Weights of a small GPT-style language model, trained from scratch on English Wikipedia: MLP 512 tanh GELU, 93M tokens.
Each number is 500 + 25 x the weight over its row's rms, rounded and kept within 0 to 999. Layers, rows and columns count from 0. Numbers have three digits each. The size before them is the row's rms in percent of the matrix's.

# layer 3 attention query, 128x128, rms 0.0801, rows 118-127, columns 96-127
098:503491536528484507518503445452497476505493541543514474501475496490508445505517484505476472549516
081:469478472537479497481475461486485472461474481510504481548492482526522515480472512516491491507495
084:491457511486483496497490483481465480490512470557522473552495494494515505500502497538510496533492
099:475484456491482489503533549527502515502508521506499540493506503459484503478570516503500494482470
109:437495474487533492495512535550524535497482527531516555496497473454508537505488498473536473462467
088:490536543507512500492520465466542491530480538499502501484461513508476487511503530543481475508492
096:469526499491502499470532533558519518532528486481482532454502524522477496509510502465502524479484
085:476497515512477505467516488506507512564499461482484476532507503529492506522463515497494510488486
093:494549477496526477503507505505502520523494499445489554487500541509502457512497525489539497509476
082:465517490500495495546485500472501512457494497529547527539458479516513537486504525549511486511476
# layer 3 attention key, 128x128, rms 0.0805, rows 118-127, columns 96-127
098:503497482478492504488491507521477509451518441479482449476509481527531504522507493512511528524515
097:487499552505450473499507479515514507493517460502464493512539515494504513507529503539512493483512
093:488491538498463458504510490486498544503507446494476477521537495489500522516530504503517498443505
094:484499485482528520496498503496507504542490547507487524503495484521522472493474503497495470523488
104:523494520489511537515513542514514486535502536508492526516484484519499510468466489498516467504486
085:481500471492525525506496517475479480479489509550483511529511489532532522507530509484501486523473
097:525505476496530531507510478491494492499502566504508543481451479493511487490466509499478471498482
082:516498476512464500532527442499509477471489465497514502496513539493487528463531511470507506476524
097:496507468488540553484493505519474480536484525515506515490486473527478471486492490490479495513502
080:446454520506480492508505500529542542518510506542484477503515473494561499495525503502533470515490
# layer 3 attention value, 128x128, rms 0.0642, rows 96-127, columns 96-127
106:498481458501568510481519502507494495528530489498539496483474475499545474547505514515532498511511
102:498541527500535480536513499516512500464509498526500515493496511472521510515502535553471476444493
106:530494515524491513515483481529481533528509511496515496533508541508473488537468501488499474523485
099:535480500518498485541504510518494473492462511477459493495558494466464521439536492524490494504464
100:536497476477476534453480505475486496529473498531500511474503539499490480478464513462492518525510
125:493513530566477486519499500441517524517484509483510493534515487466443539501490490550477486516522
092:503514550528485489513503501500473449483499512558487500507469490551506492480472495471507498484499
104:452520502532474543528473496486505498482481508461522508516509457507479453521534521470545509526500
129:486521495521454464512504531481499552433514515500500497493499476480480530513495496478482462492486
098:544487465519439542461455528519491507489511490544466513474519530497529453487514523517461534465479
110:438498540526449503476491506503524507488524530576496508479477528503551490513493498460463538491454
101:521494511471498483472509493518509529491491537508489505507508555481511459480492495542434523510478
100:493531516476540504511526493504513502485478497466523498508505491451455524520455502485549485467493
107:480482521456534486549542459529487487509473499512546488555509487496576467496468517485519506519512
089:545495534487548490483475506515489533487521493475476518476545491481457506518526497445502448488450
101:504531507496508536510498497457520533493551514476501490540460523514464509491476534492498561520487
099:504517531476525528468462487505538552474491477513477515461479539502487540516504494517446523447521
107:499523505522542481520485491466527518474553512516503509472511471485510520526491490473532490489474
097:522492530510516497501461478494511557509484524510493493469514559484470513507472517482509537510455
107:449536509516526518500481509490488502503525512496512509507482475527486446497471534487520592533494
124:446481506532512514486469497497494462548515510565541513508515519505497475505500546480525518501447
104:516489491467518497480522493564507543466455506467486501516483521475490535530504528475502478465518
104:543527514486487467516552528474492453479497491464525490541484480504467537502503520529492498476520
112:498473521485497500509482488504520549558508509557515492514514551480525521507483486450521460529499
106:536488453457530488441487528520501530526542490531497510446509529453493518546488497460509457495480
104:477507505451500494504513493525513503488518488434541490511484493523483497472504486464497497524521
103:484500478459514485497511496530506543482517472520524499452500499453533529487473507435507485521462
097:512488484478505538488497510516515490528500508449493501453476466470550524473508514458551472515520
119:516506509516550482532528506507473465505496525460536491531519484479463488515544529509540516478486
111:524503515441544503507505538486503451474542504513533503540474502499511525539479522510493507482525
113:513497501468560512483539494515485455524505452491516500520495485477472510523516492479499485497523
105:494514507497509494503543527483511494466493557454519497540489491465501513501494507518497506484523
# layer 3 attention output (transposed), 128x128, rms 0.0628, rows 96-127, columns 96-127
110:498472500523462510525491526529521508504466512524484531553500511504456529497482533477518514500455
098:529527479481495509498451509503499501482495516530468500546502522472458523520496498499520453516484
106:465539468487492523550502527463499485505537537500499522477498439490489481460521512493489532484524
105:468541505494515496506474488472466513510508504480506469502509501494573497507501477519477511468534
105:497545543534489482472515484466473494475480531481523460494493459484537492478529528523520473529544
122:510515490458536505503522484503494517506548491488464512443521503522517451525490464521510495494497
098:532534466460518509503475480502507481496544460483481511460489462520521500485512460462513557489529
107:494518475477504478438539507577504526503497537470481511455483532510479479550478484483503524448498
127:506457477476547498493502464534498485537515487488481502484497506510507434522501442488479555465513
099:489469511550522473463490483504499499472495506451505497490505523465478474507486539501521520533525
111:562490515510518493473511489511503463479489486455518486501514493515469467484500461488507507512536
095:497483498519523520537512503457468503493510489517488494525502471486493491481521502533537443544495
100:512479480486495544521463487483464505509518502545471527519485490528536497497528491459457480472505
104:469465470489443526513465516449488503516542490535477540517489503513489519463532554511491507501481
082:462533485491481495541499488490470475520471509549529451530511489478529472535513507504450571489531
105:506521505495521487499558524556496520493524508483485525433493463518474496534492487488520451490530
102:545525511517514480526510544489481462477498520529522491517541461488467486504498490515521439577487
101:515457482488505497494520521566511489506477499466509539502501549547469471530482479472464534466519
101:471501500535493504467502551507505506462501541481507463519518495495467472493499502524523419511523
112:530534511487514508471568539564518510451480503496484528456499517496458503529462491490525414492493
123:528565532508471494483488522521516518441467523474516483495484496500460526506491527518479492518530
103:473490485519466499536455538483496504522502515546551501528503499482501492491553540497463501521468
110:494495514479509491496451493506500564503530511532468514466485505512517526492520513495473510513526
114:464478496530465474520505489465484472522512481469549484509491461519490482487539524532466544489520
109:482480540552457499503475503497499481481446521514541486571503492496497505468509541492482513523512
098:491504498519491483471540508530492546498491514547506527494490513509509486503520513495518528473502
101:480498525517465491477523512512502477505467509524529455527503503495475478510516505522478489478527
093:508545541518475481509518494531469492541469518542543488543509470507516487506496485464493497442494
121:477528483500488506522472524498511554504511531512481509506496521497498523497487550522480499510515
115:506481486511475485520483501526493525481508483529462545503487472534496539500505528484498503549497
115:492489505511472505535464501485494523498487502528495526519496504535539557484515538473483533511475
102:518505496500514523519458479519480536533538465546474533495498492522514509489516486466499501480493
# layer 3 MLP up, 512x128, rms 0.0971, rows 0-163, columns 96-127
097:506472533498492466504519505529463476499515464522540497521509455514537532483493512518495508495491
107:482464506474516522499504497524512517500478481491472484505501502534480494507506487484479530473511
096:497510519484490529508485478522469496474512479471515452517560545468482495510446515496474454524492
100:502492506512455534479471464534487486521489448504486501507491535561476454492484499466468513492488
103:523489462526494537480474480506476534476465492501484486502470565525502505462500520483477499497518
105:480491510520462492508459477528509516496484516473506462564495534530538478518486448491505505500534
108:438482510444504474496501454513463518460529452498486488503514505471476503489492509512524483489475
088:473451507550498470490486492496502466512495494489503505549472455515510496463543539475496499480506
092:501432535509545454466513476548490482483487514473506512485500521487519469490521515483490577497500
099:507464525469513549496495478520485509511500486513516449528450456452480519522491474526485520506483
095:533505511487499482492483517503482482534458531501509502511503524466528484508499506517475487479447
093:480500481522472525509456504505489497517528497508508497511534493486481506498510498495538501506447
103:513488491479521496475512429504499481485459494484495496511514506523508484470467474500489472479519
103:564488496468521456486469469500475458476480471487476498489474511477526535498475472515481555495510
107:484492493523509557481492503490455496447469506491507447516493552469484504479511505504489500527550
096:474470540491471472472482421502537512499537491494540492496506523508448475530488474487476526519534
102:481523480500484477501488499473515537523502506533443500517501528496474482489506474486473509477505
097:516502516471514521449479453525503504487518503519498504502497537460498505478510508498525488531519
109:487483470468490504494504484478499532468464511496499476461515496516513547468504487515517486496530
100:473478517521528501505470463529496510482506508494526478498466502534502512513535463481484523540488
107:516491485512480483488458512529463508462502496489489504487520470481526487441533497488456562484520
109:497498515496479486506489497494472481528478471509490507515483481465523550469533493515494500506499
102:508466508470480547493463461502497512467538483472510464498483539490512512494533496506499536491488
102:440450531505488440505520494503492501524444477509498496502524489508464488498509507497492504467470
101:486487518503508515465476477522471528510504470485496487488487522467525529486427497520506456484490
101:539505508495501496426470462442487537483517505503488492483506558475465453513516460510468505519512
102:473466511507524477509472486514508511507464500470510498494494503542498496474499453478490516485550
108:475496510473487502486458503486491517485465505532533490526476580511515509504516488507482513569531
102:527484519471455521486450456480494502448504468470528517472538533467494536514483503482489522481506
097:450477522523501516453510512507533495534482516526495504488535476514489487524510470480467517503490
095:483495502453478483528518523449519545488531498482484463512536486481531498518490474501465485475507
101:471504472448502536503476479493469492479508506534495478498508482528516491507484481515489517548540
102:494475473498520533483492502472489491432493500503513470506554492493513541498468498489464509488542
102:527479496502470539482486491518444477491537506492519495540526485483516430500508525450499496475473
096:481478545501475514484455438513494510489501529480526473485485528443472498532488483514464497580507
098:533445459465513533438445465506512512488459493511514478513531545545513497512456478499497544526489
103:490507461517506504453461469457508494516488455510477512532489532523461491515519480483469509517488
097:533521461497501515494484497494464472526493477456461477515498498464449503467496488529488525486524
091:523477521491462450485456449548472469483528506517532468525547485531495496444496462491495508520496
107:471462474530523524479492486492494520505493521533483494519525482479494532504507503467488511490509
098:508461510496497478530470496495501482492457487483475440493558503486501555466493503480511490521471
101:529485479453478487514479515490477442473445507530504488533529493484492493502480450520493539494543
069:500506529462482502503509529501472494508504495495529480490490524481476498526453484490485517501529
107:510488454493490499505487535472511518460476511499513470470498484552480502454493482496493466476516
102:499501544490491491509500505492511524431494478496509493505490533513516510490521507492486492468475
103:476512497508505548499485481489471545506516452443516499526491538458525541515469489519498512480480
099:474455462438465488501496485480514518517494480465495503479539518497477516484427507502530533490490
101:521507486496474496509504503517493499463509500504498476503518498476479510433540485557459509479489
100:534491484493506499472530481527484504527490476494493459461477464499513483397489520534468483493543
096:479491518471470460508502496512528483467505471493524477473504523476458542491484492532489580519476
103:479446530478486477432501482458513543530480484507532490527490534495488484531452515472513471490461
115:476507510535506483481444447502499504461509486500474508511534475471524482476500489502486496486486
097:502485501474537502523494469496508509490523507524472463533492508475465523454556485523504525491440
096:511455484500482454493472535522484474491516501452497507511536473505502488434523499487479515514487
104:500512519511504486523477493526497544519503474477501465506483542564492490462484473442476458483500
097:477511528464518463489494470490456496469504494505465470476502496494507554488475508508506516481478
094:483480482476485495468487479529496488463545497471539503498505532487494488505544472488514505516482
106:528489459471492487474451445491502536464524527481468498509494542521532513501472453488502526493486
099:498502473493494520486450489527506514499514485529539488532494467494557535489439507511476514495490
112:513516500489452475492446458471518476488485456542489506527510493517519526512544494472500506474451
105:485494504462447499498495510474510516503466497495488500552484503511491470517474509489483515499464
097:507500538466485510493486481486484539450505501520507476508505532465497525528469493458465488480504
104:510498512460508552495477425513490522509514483460498492556474481528490549497470486463476564488524
103:491490553452424547497479461509458483466489475542486495510519473473513513462481526482504493483473
100:516507572463491493512503495488446457526495510520460444551480503533499496487480477517451468489494
095:490478500480467506459499512530518521524499490493491522523515526538490526484464500474511493513465
101:469506538508489492498482500479507515498526507517519484577510572558531526487512490475482473495463
100:498463475498471526467491506435511492484463464500482502505524517462500511493476474520506484493505
109:464492556542522494478506454484532523518425520520513467491494501491543505479461476492481479507524
107:525472443526487543467496501486513529496469546488503486475541469527517495484513461497500521518564
100:494495475510502532496526523505457484498473463488524505511502501533538505494514482521451565495527
098:526474444487470498462510494541461479496514452484525513477512492496452474497487484498471534503514
112:521489515462502501506498472501512503517523471492565487523489483527507497522510450502483511474560
100:532493535482494479513464445497498514460528457546501461547571487492499499498500474492514491486529
076:494506501527494508513507472547487524517527514498513473507478516506458492473526474474496531517489
080:492472494500472469494484467474531499513507478515522486472457507547522523495510499467498539461516
095:533461517483501520457471480501508486476477518483473501478524481456541486451488491479466508490547
101:529454474435511471510499502507491432442446508521484492524469509537487498488519493494460511484494
091:459455521489490522493524519512505515520497492508498471543545504482491496479467490492510523470442
107:464494540494479484508523511470478478516454492492539489515488519511519488495497513486496509492503
098:487496538446471477512468476511488492519475517497510472546468522523516461487509483474486503520487
097:509479507481542502426498457503508502465475499467536507465509496497516495449535488515483506526495
099:503478525503493509484477465502467480450492509502481503492535558496426512533458504476470517518479
117:525488512469503526497487509524496453489423489506505493532471491501554513479467499515472560501476
096:547487446487479508519509485523500462467483455493541497511484454514555504451523477514510474495502
101:482474489485495440444504496513544513494450496514483492512518524541501469480470487455464502456508
098:451503512471449458503493468557495473482525471482499445489563520490489518476492481523510486502538
114:518485500494507515510459505526503508484479495500475478512509491489498516443495448485467526505502
103:538514475488499498461444507500477486463482514495456492534516511549481473460512476524502503487497
112:542462478503485476483481502512502482508503493540460507518516492490472517469510482501511519486456
095:514511513451502498508463449522500527492518508467510467541528505518501476462495472500512529495510
098:494511516502471483498498504469464494493509458492481494477500550497507515469477525494491542486502
099:491479523483478515495465497497526531540507518492506503524499537533506552481472493454494556466477
106:465498476557473533475452482513500483509437504515524490499493521491504495473440508466485469515448
105:485486540460508468464479477523539526522507493469494499504473500518532517529559501484484541489491
096:470483539473480538449483462465484537481496487527514459471513496459532471491487491497460484527538
105:515492513474504493492473484489519549461508483485503490484517539508525541522462482538477490501497
098:556486530430461516495476498498472543491519481485467442527512519498486500497499486517505516495525
093:517410509455472489500483502525502514496481479475499456488521531453483496503464486480529481501478
097:446484487528525482491478486532487523491469484510500478486487488499503507476477513508506492519472
108:520503468484505548497462516500493532447516526504528456474499486537531524454485484494517482532512
102:490478531480507539495499510506490497526476502510519443525495500502550536516508436510480516521500
101:478467532515489499465494500467508504512478532508504479528562475517503505518500484467517516525488
105:536497472500496476497494501502466480507518489498482474516484513516488487482536496525514475487464
094:479513490503508463486515479502478494502472476471484476506485521466507510470486496479529516515508
100:471474506494492487476451479483513517483472465531470517524490471512535531481515502489460483499489
110:488466472489503561468503508476432473466510509475538464523460493498476494520523506493476537540540
097:526480543479485492463488468488515481522513486495525492493545495466450497484501509498522511471505
088:533465471471483514481466502512516493488514519514480511509478537450525512500519503490496535516502
099:528474516431482527513524517507511483508514484486519449546479500511488521514490447500492485510462
109:467498467516499489500449523500482487467486523517498491496530517516520475511498501481463486556516
099:524493534439450523498507520507494481493499479501549500561551492475503498496488518493479501491494
108:472482514471477469509498461553493510485481477492491492511489512466496533499476487519478540536502
099:531496451486501441502483488451490517515554523471467465488506504546511505520489474484480490538497
104:467488508474510492481496488497479506457481482532457498506506557519494509458474517524480502497467
091:482490493465520511466497502513502499512475466526445512485508488496464519467496529489429545467474
088:517503495475516490477485478494532470445488531526478462501532520493506513536467481542468498499466
101:479496506489479528494485465483463470490462467481503467510510558499481496500486509498513481513491
101:504489467501478493509465510502510503477479505464492468491551486529500509491446513459476525471461
087:474481489492493504497463528516515478499503493487532472537509530536540504495478513463499476518485
093:482482510472505501472513514484525519516464502491547476482469493524522462521534433488484498519526
103:526488501514487478502479467550509493519447456497463486466515498516509513485487445479482473490531
101:469497533501480513440467464504502569490499512531470505467467520520506525524489466483470534494530
103:476493487510498510500476474517468480499492512519485478566483496484494532503508502473461489506460
096:486481497537534470500495512499473472492517493505523489493511479497528514435541515479480520490498
021:458502500509513516541519501482556529483572496454474530516495485514522496500538495526458478513546
101:523481480527468536510491508502482501469474520461502454523515490537491490435531464495475509523538
109:490489509487447501494509510504468451516504496537530487561512502478444488488512470501491475545497
103:485510517499513519474459467498510512527495506483508451517470511494499528495534458472483534516470
106:480511527506478492494500463520452488511495431522514509523480510506501517464515509508528447514490
101:471485508485507483495487480490526449505487498525470505482526490464474560453561473512482495507474
095:503509473478473466492519494468515496513454482472496458476464488509525495468485486513491491546503
103:526477488482466459499481518532501451500461495555505507514505492507513506428478516528494483504449
107:526482500463487482490462459526496509430494511477461492507507518528468495490517469457439510472534
102:497502500470514533484484484558491495497484485447492477498543506502521476504461471474468532508531
098:506512482497526554485472507543494565480526490453464462486475517520474541492549475505459521523494
107:490473466516541541464490512447485477484506485505498473467505521471491509508514472481439478540509
105:488492456493486492492453452543493515523488477536507494512460507476508555471515464523495491510490
075:449500507526505470448492489522523508493485441494551489513503507528520524482508467488498533495500
061:530411486530458523500499493517508525502496541559499508532503464488481500499491499483467502516504
097:513474507521470495474497470509494461501508484467482497547526491512517552473480499488469513514527
105:489495533465479526501509512468480550512479461471501472530493482463460520480479455499490505497497
103:497464453506494509496493502535485481503485523528511511522527493505492508494482486512465562556548
107:514469510507521537513536485477523518532469508468550453525547520549505477472441462531500536510502
098:485487483469501550509483445539447502478492501470493492488508514478496490505451501489525492524487
100:544458426462474495486440508511472457496467475476497519513478524497504524516464502464501526520493
098:496475484502479501466495480525521504509507518502547489472528476487501500478475475506507534528492
081:483516526529470465518476506494499502475527483500521478535524490495537507518484470500496527517532
107:454486484555475463495479466490470462486497471533462498509496498456478529493520511474467509508535
102:456487529484488478485525505535513476510475473463516485536518453483475495509520470491456508523532
109:513495458509493554501506523472486479481470471469489496479525524519460484507456539476498527490472
100:493462504490493501462490491500513527474487489511542491517491475520560586493500439481511495494454
079:519481520509486501515478459518485497504494519505511477515499490468499528483464477496497515506519
104:469446484474464526517511512490466496488425460506519467522520494519499469455529479513506511495459
103:515469528503439496500465477480483491496448509472493501555482502519500500496483512471506457514478
089:503487512459519489461459470559495534432482433496525441508493521472490501484473464520443471521543
100:532487513460481547460499524509527537506424464501499490493473553513510489493476502514414547495519
099:511455470503487519484493529516482441488455493477497480501505509482529467501499519475504548516456
101:483505525472517465517519474515505534516503483480505423501475536508482481480518462488498468530538
108:466491495484484538459508508500521484497442485507498485498493506510528500425491496518498484508492
102:509496496503474521507483477500460496481486519525468466522508526493475525431526518459511499466514
096:470522482498558552478469500523513540480482485477475497478499504489498501494530484495480495487497
101:518490440523503535467502544500512469538469461471526484462489519457499545486500516494510497490475
096:509486488464458490488471530549496494495517505452512493506547504496487462495465501474489544494517
# layer 3 MLP down (transposed), 512x128, rms 0.0816, rows 0-162, columns 96-127
106:508469538472495495496516528514496488494510470494463511515523490473517490547512566508514517505545
108:506498522537493483477541507500486480510518512470482523468491483540465463481500547486534534464463
096:474503502479552484489441527487481505516512491502477527496482469523500533524511498460495462515501
104:504537494498495475527559485471491533512476492494515505428484524469519556533524494477524512514456
101:522505475500514452501491537489538470492486507500535479538451500499496474521448495521483512521508
102:498497481484536547503493495503533515465490475480469507473543536482528522485550457508444521530521
112:488482513515483486506495534526512478476501519518513486462507485479527473492510509531510443491507
080:487521507507507508544520511471505502484508514523493474474538528509509483516448483486521489469470
089:472539504454488538523479523533526540516530490507508504457486542504537482560465497487526487477492
086:470485498478489558549533494536478526505535526508517465491475487462480511515479512488522510491508
095:476510467521544492464529472466472510489517504495443504494528483482473508487508444546506506521516
095:486513552487545491493495534486502510512529526477503502527499527490546512503491488535469510513504
105:507467522511477532479457518518459474496519483488541494475552466517513498502526503460484438501501
106:459497551488484531518501491502543464528512539485484436511575467560539491497539450484516506498470
114:492542562479513492495499516467503530521536501487470474489526477509498483514521515482474524508498
106:535549523483446466488493503499454511469496509528499490560494527505499489503462481551509471522516
111:525544490524566487528516487461495478521545527492490517510489506527495510474499503483487544478500
095:519546469480526470509502551495486475507531489498522498514516476523484529505484574515550512474506
108:509487520485495507524534498575515502480468504494457499524472523531490525524525494530494483474509
108:465481525481469565437498532497486487491551461508489466486503534478526534498530482502502516479460
106:514536485524487457491487545513552493509499506468475532478499518519554489509477476455483478561489
112:480517455505493522494510472521514539533525515449543501487501478467469490507524518470522496523480
108:523523512527527515505467449506502543465520515473520517484497495491528532503531486459530499525487
106:499533530488519481489517517526501486509474546486455542481478482530520512500506564457525492539464
094:518519516508514450478462532468512486472531479534496513506508512510459507487490567509516552497487
115:473477491473527503501480527527526495510493520486493547482501488484517486510481493496494519543523
101:488484529524471507508478528553524531510471488492509492467478509474527489510561497506514449473470
112:468490508458503496506528483494441467502509520482493519488504479483502485490503500506491496456533
096:483499511480516486513502510514502557477481507522527494499502519540490504542482507492476476455503
106:500506461477503557479472455490544520484490519481515495529483526471529477513534506518484503526494
099:519521501530482495507520484533524513479496484528494520482497499455507478469501491487525498578482
080:510493478497474501510486479462537510489462513510517533516519514516499515499501475481527436506520
096:486523566500488498500416513493523462499538483496510484514525506473494509525543489509478477512484
104:481511508491485482529498521477523480520520488479453486477543488472494506500536500520493487478492
095:497475494515534472515437536525488479489499480544526474505478467515544508510494509475524487505492
100:550504535493462497516471494477486518554484529496511543511475479483454463521484492492479548465513
107:491503486468500533578483541502573555490465517525522506533439489467519499490480505519512507478498
094:467440512511544503509511453532514507515486499486513531473498459487449520505503484490478454457543
099:468527502526472484500487436511493459517513484520556445520523522480519507472472469526480511517561
105:510504471555482536498505523513483492510510508465484498488541510495485516500509533511534503541471
100:531543495477505539516451501531504482519521503527491550505461500540454495517531477472485493513518
100:491542501527490482519487496562553501479484518478469529467473515520543475492476487526486514490497
060:519571522483522494520456508495509503508443532462500507499515514500516521511480490474511488487515
106:497545539494466478502485502548491503508527544497494519529488496479508474522511526461507512517503
100:440488457492502489497481491526470484521484508528533489485476501548537516506446485536469492534537
104:500514538512490471482490455550502497449472465506486459519519491493523513490500490559479472488497
100:511507443513493520504466550449519517467510502495542522501501481508522520448483511496501454544520
104:507489529505504509515500517507495504528465522477506551493540476478544538534466477472505531464512
108:485476500495483448485490538519495549506496510472512515501509532515502524531508491484483433485492
105:521494497472492535456512472495474485469532487509474513527525479477525488457518465487520498480505
101:498501497515505433513495522470483494513540492506514533505513468505502540468474539505519516503495
117:500524512529501528516467464478526520498481530513441521505522496454546486465510495494465514484501
096:487494469508492489492532507517543535480496489446553508456527506513523486533482458500534443529484
095:489481570505532489503495519472528497511474492516505496508529501455467517479479507531522478443485
105:514501479522527519501527506480547511478512489530533531517443483492495463518530524441505473505476
102:513514489486453472517466498547497455520513514534498495466533468479509545508491517557497491489482
089:540501513495483495524513497429476530480477501525510474460502494481456448502496522484567511495537
113:493521520497497468505508513460473494471468487522480479484495466487531512455482496514456487498457
089:450530532447479506502494550480447482509497520494486498495545516540455501486494496492452551462455
106:537557531532504486503510505479551533488506528502472495516536457551454479509543510499502498465522
100:462538475519504505548513508454504497512519512561513495467486467526534490525455536498559478475517
091:508471510488526463457491487522502506514460491495514459491506466552494474544528563543491465492506
108:526519513451464462500500483522523508569480521472476489466504486487496453498476493491518535477477
116:479506480522565476519461530532513515536528521482539509515511512483495487470496490514498507507494
107:519478467512498491512479506478478496506514463480507517460512520486479517484511506496501531517543
103:527494523490520468513460544531486513470483497489520505501512502520541488525464506507502442475485
097:539511506489494438489488513462468535466458482493513552521530469469538479484494537510464518484506
096:464552456471519498558455494499540495485511486495458541542469517478483531493494490469499501530529
099:486512508492499495536498512506530511461477500520477537557474544469492492465505529531472507504512
110:531520474487493504504473488513512470495490478499471518484501510473503459499493519471497501490501
106:469497521469505547473489513471507506498493462517516511506512497493500510508520542476531503458434
102:475470479476515473459466498496481490488485496514482567486479555515510489482500538500522446509465
119:487497497492497464483516454493530521542523503499511497496493501477485571498498505482535472496561
098:492468474486493498526469521512507521527489519526448531486458492525480448514524506512497502495469
054:496505496521503468538498486515574517510451491508495461527521547496531478497503472489502512461533
074:535503496517510494453484464486521472506524535500501480505544496533525491554511482515483477460516
093:519510472492486466490504518479508515467513512413474469505500489509494516480488495494478497499536
097:492526546481509441473503474486499477544488484488495550561510487515495464486494537508498546496498
093:452521478509511504486471520527532513562499484474516549463473520499493517484502507461482500498480
109:508536520479499488528430503535483520532452512499498479499475492478507529544496565493555503485519
084:510477485511462482476516447525520506531477494487523499500518476507541495443533484499492522494497
101:512502500534516499521476506448454468500497511503468481493473488519474512494503539459522508506460
095:450489493532493487526479520512516528492495517472503444499505509526499457511516508557495468494515
124:534477527436503498482505490509480503503506498500522521496514471500545485475493480502583527502484
096:507501510472531505528580484501489462519481507497503467496491450495508568493512471503523520526523
100:493484516530465522502520518514480453484530481525491534514552493503482534496476454513491500512491
091:507507471491499541477510463512472472487513494501510472530476477537510489441525474502474475459495
135:510479500511491489472472496519532503451512501494516498469493513486493482497462497476482526511503
099:525515443495498483520453481508560514512472483473496472502498465559503479511481544480469527475524
106:506528524454541476539483555520463486491484517490492512566525481515482518509466530489508481522481
100:586484489471499505487498517505504519456479499531513486511481507493488487490484486518464487488472
095:447523515553471480534499511488534505498561502504459480481522488487476546443505517504523499520474
105:471510498429501464526503480522530485544511517530526498536501480517520517491509514476496527460469
104:521491502500483498511507491533441496525506468513479479525476499469479438534525492525532471493480
109:487507491502504491504510466510538506537516537434487482486512530496501536459465489502481542476514
090:485467489468492496478496554522490487506456503495507457494493500493524499502537569503520440500458
117:501485494505485494482546483516493523490487497475494491511524493473509516475500484516460474493504
101:515477474549499474531519508495539529477515496481524489506530469488539505468483461513487459463491
084:504530493524539496554441510465518489480527486509489550492476471519496543487518479464502497509528
101:517462502484512464501529504522486505473448472511483501504490514454495478519509524520519503469529
107:482531486538471505529494458483519548501536490530531531456481486494518518547488544467469498490538
115:497462432481527540479505504479480472524510512490509435491533494543510549494481492521485546495492
102:464497485477500501495486469501491490481544535494468511484489550476456524465514487542485465506482
102:488522519477499494534466520453504492480508507492491511511513492449491515538512483524447531483498
102:496501488496504478529437472490513511505522494536471497477490503497495509471523522498524477543497
099:513548501507497539531543516517476499513534479512470466515493491500500460506479493526508494480544
119:494537468451500490516517504510517505440519560472498531469493515515551492528567452523461480481468
100:488537491508518504530508502466513495501490522502504488506473511500541505501540503520462497532485
089:491493488506497503519525512498484487539502510490477453494544474545483477470528567501512501460498
100:549520502500477479504492441490500483465496497495507511449480521527495483478504542465481512427545
106:492485512470509506487525489544538506517482512483517501500517540511513511530485514492507511462482
100:536532503491552446518467518473501520474487489480505537480539496492512512498498506514508519472531
106:517495529507527463453510540452520462499488478564473501506478461470495502495484522488512554518486
102:516463484469523532455490482531513475481494492501498506517500460433532456476485539506475530476463
117:476557488503497499495475482523495503520499508548499538488554494504505498500516513499520496523499
098:507494497539531464554462572476499517452503489468546513497503521473560479539473518478564515512518
092:494539489522468485488472527462523496493530527514495512501515514507506479467503490501515512460498
103:500527489522568489476545482454539503492455518483489472484545471482500465490508521482557482484510
103:552502449543521480513523439520498516533511521501517481502472495501459511490517472549520486521447
090:504497518507518463553517522498545479492516502572473482496511467462480484540502509499552502479529
097:451518508516486510471509489480502515485491485497544453510518535511539468476515490467496527501507
098:511509497462497480502493509454493495506499508516529499466491469507441507520500500510507514520541
108:523485523519491504483510525463519494487531511447482497529527479455433434512494498503494540586512
105:539486478476477517494474506557479496457509497508528476476474526455461478484480506473505522541473
098:543519495523464516508456493486498511512469496512554496491474499531484483464465483507503481459534
011:498483508511547479578507508485518492518517440482476553484471501471462481460479543509480496497526
104:453503499537519503491515570496562492498487498451509509481507487483457497465538500493483499505506
105:488521487491458530504468467482485482516482511499494528524509511541479477476486537508490492491471
110:436465494496513526474467467488466486503517508488489508508512546507510515504498501459490525513515
110:484530494474483484481504493547479503514535518540512537500465498524499539463484479512526504495432
100:544539501500498482515484507526505546494484532497431494516526529498516521494520490495492477530516
093:511505504507481513486494511519521477467471493527542535529501490470513494499531508511522519499556
114:490481513503501544460509499487498468459512507453487503485536541519507530496503478502514480472514
106:502518475527475500478502477490530518456529508495437495509515489478538453470502506505504517491516
116:467518441484517508485508487477486521487477499518512535522502506535494505491552473491531489490501
103:510516514513478494560525528488510511522525514520488506515500510492469479482479476489530460500460
123:457508476493518529500464494524562482526504497479497505507492523473478461504507493523489497525486
097:468452454478486521472487516531517505487529526504489509481516508495483488481514509498551483557500
054:506458465479478483458498519472476471488501518463451538485538526483492485485540485545501509490495
062:499531486468512492509449519472535454545501508490486539480491505532525514527507520468512500456533
092:463536457477546502517503476502488531515501496540449518467521517515542500531485515468519489495466
099:524532540492486516521482548480503532519505511509494508501517504499498519444520515479499523477431
097:505497505518462498481534548496491569471494494499498546494510506486541540496474490466520485497487
111:515491493526502517471460450517520542469495521485528504527496511523547490501474493495496464493501
093:502522498482520536528524552429487494521468484504510526537524484485513522511503513473488440507534
097:496506514510502484545500524513487517532494540469504523472530481575533493528488546521516467452508
098:488481511501535511505502499476492514472503538476490487507515504483536471507530521451489471506501
073:513479506559474491474482449447526503479523531514500496526495485550541489487520489510484446498486
099:497531459534489454512466534553548493507525522464482482494533543530524473462516483519490502545483
103:473521460533502538492479499518464523503445512513493512458464500498527486504525504519503525463504
109:571526502509495528543489468549456491488525481460495541503497510507468519469530465492502503479486
114:574498538507490559468524466487523482514525506445522509473555484462447467475526512508490497494507
089:500478470485472494475459460515469491477528488504539484511547545458462502441459464508457537497517
106:451490503466500483494479527489524538493480492464478487527528481496477525471455512485486480509513
099:471528511494508497523497494488496487549515484562500490479547475489468508483479466511495476448492
079:470469525467541532454485497460452485456521457440537501490520488500490541524497454516528471509513
103:499486471512493521457510529484486459450477497469503478519533486526521459472550526523505563451514
098:506487501469499470493487571485531452533541486521488478527542535513501528529514497523486504485513
120:531514532523501507523485485477418511469512500556532488511520501487489468489496495523470489495503
112:473510498486518486534462516486452493520511474499487512535509518529497536561498503507470500504445
103:465477482483494494458481538500499500499529501503495514477487526532522484513514456462488506560505
091:511509513500506514527497489521524478496529508492471503500486459537524461513508559493506475486488
110:505490518488472473467529490502491496531495516521461500496480527549495441466516518509500528535552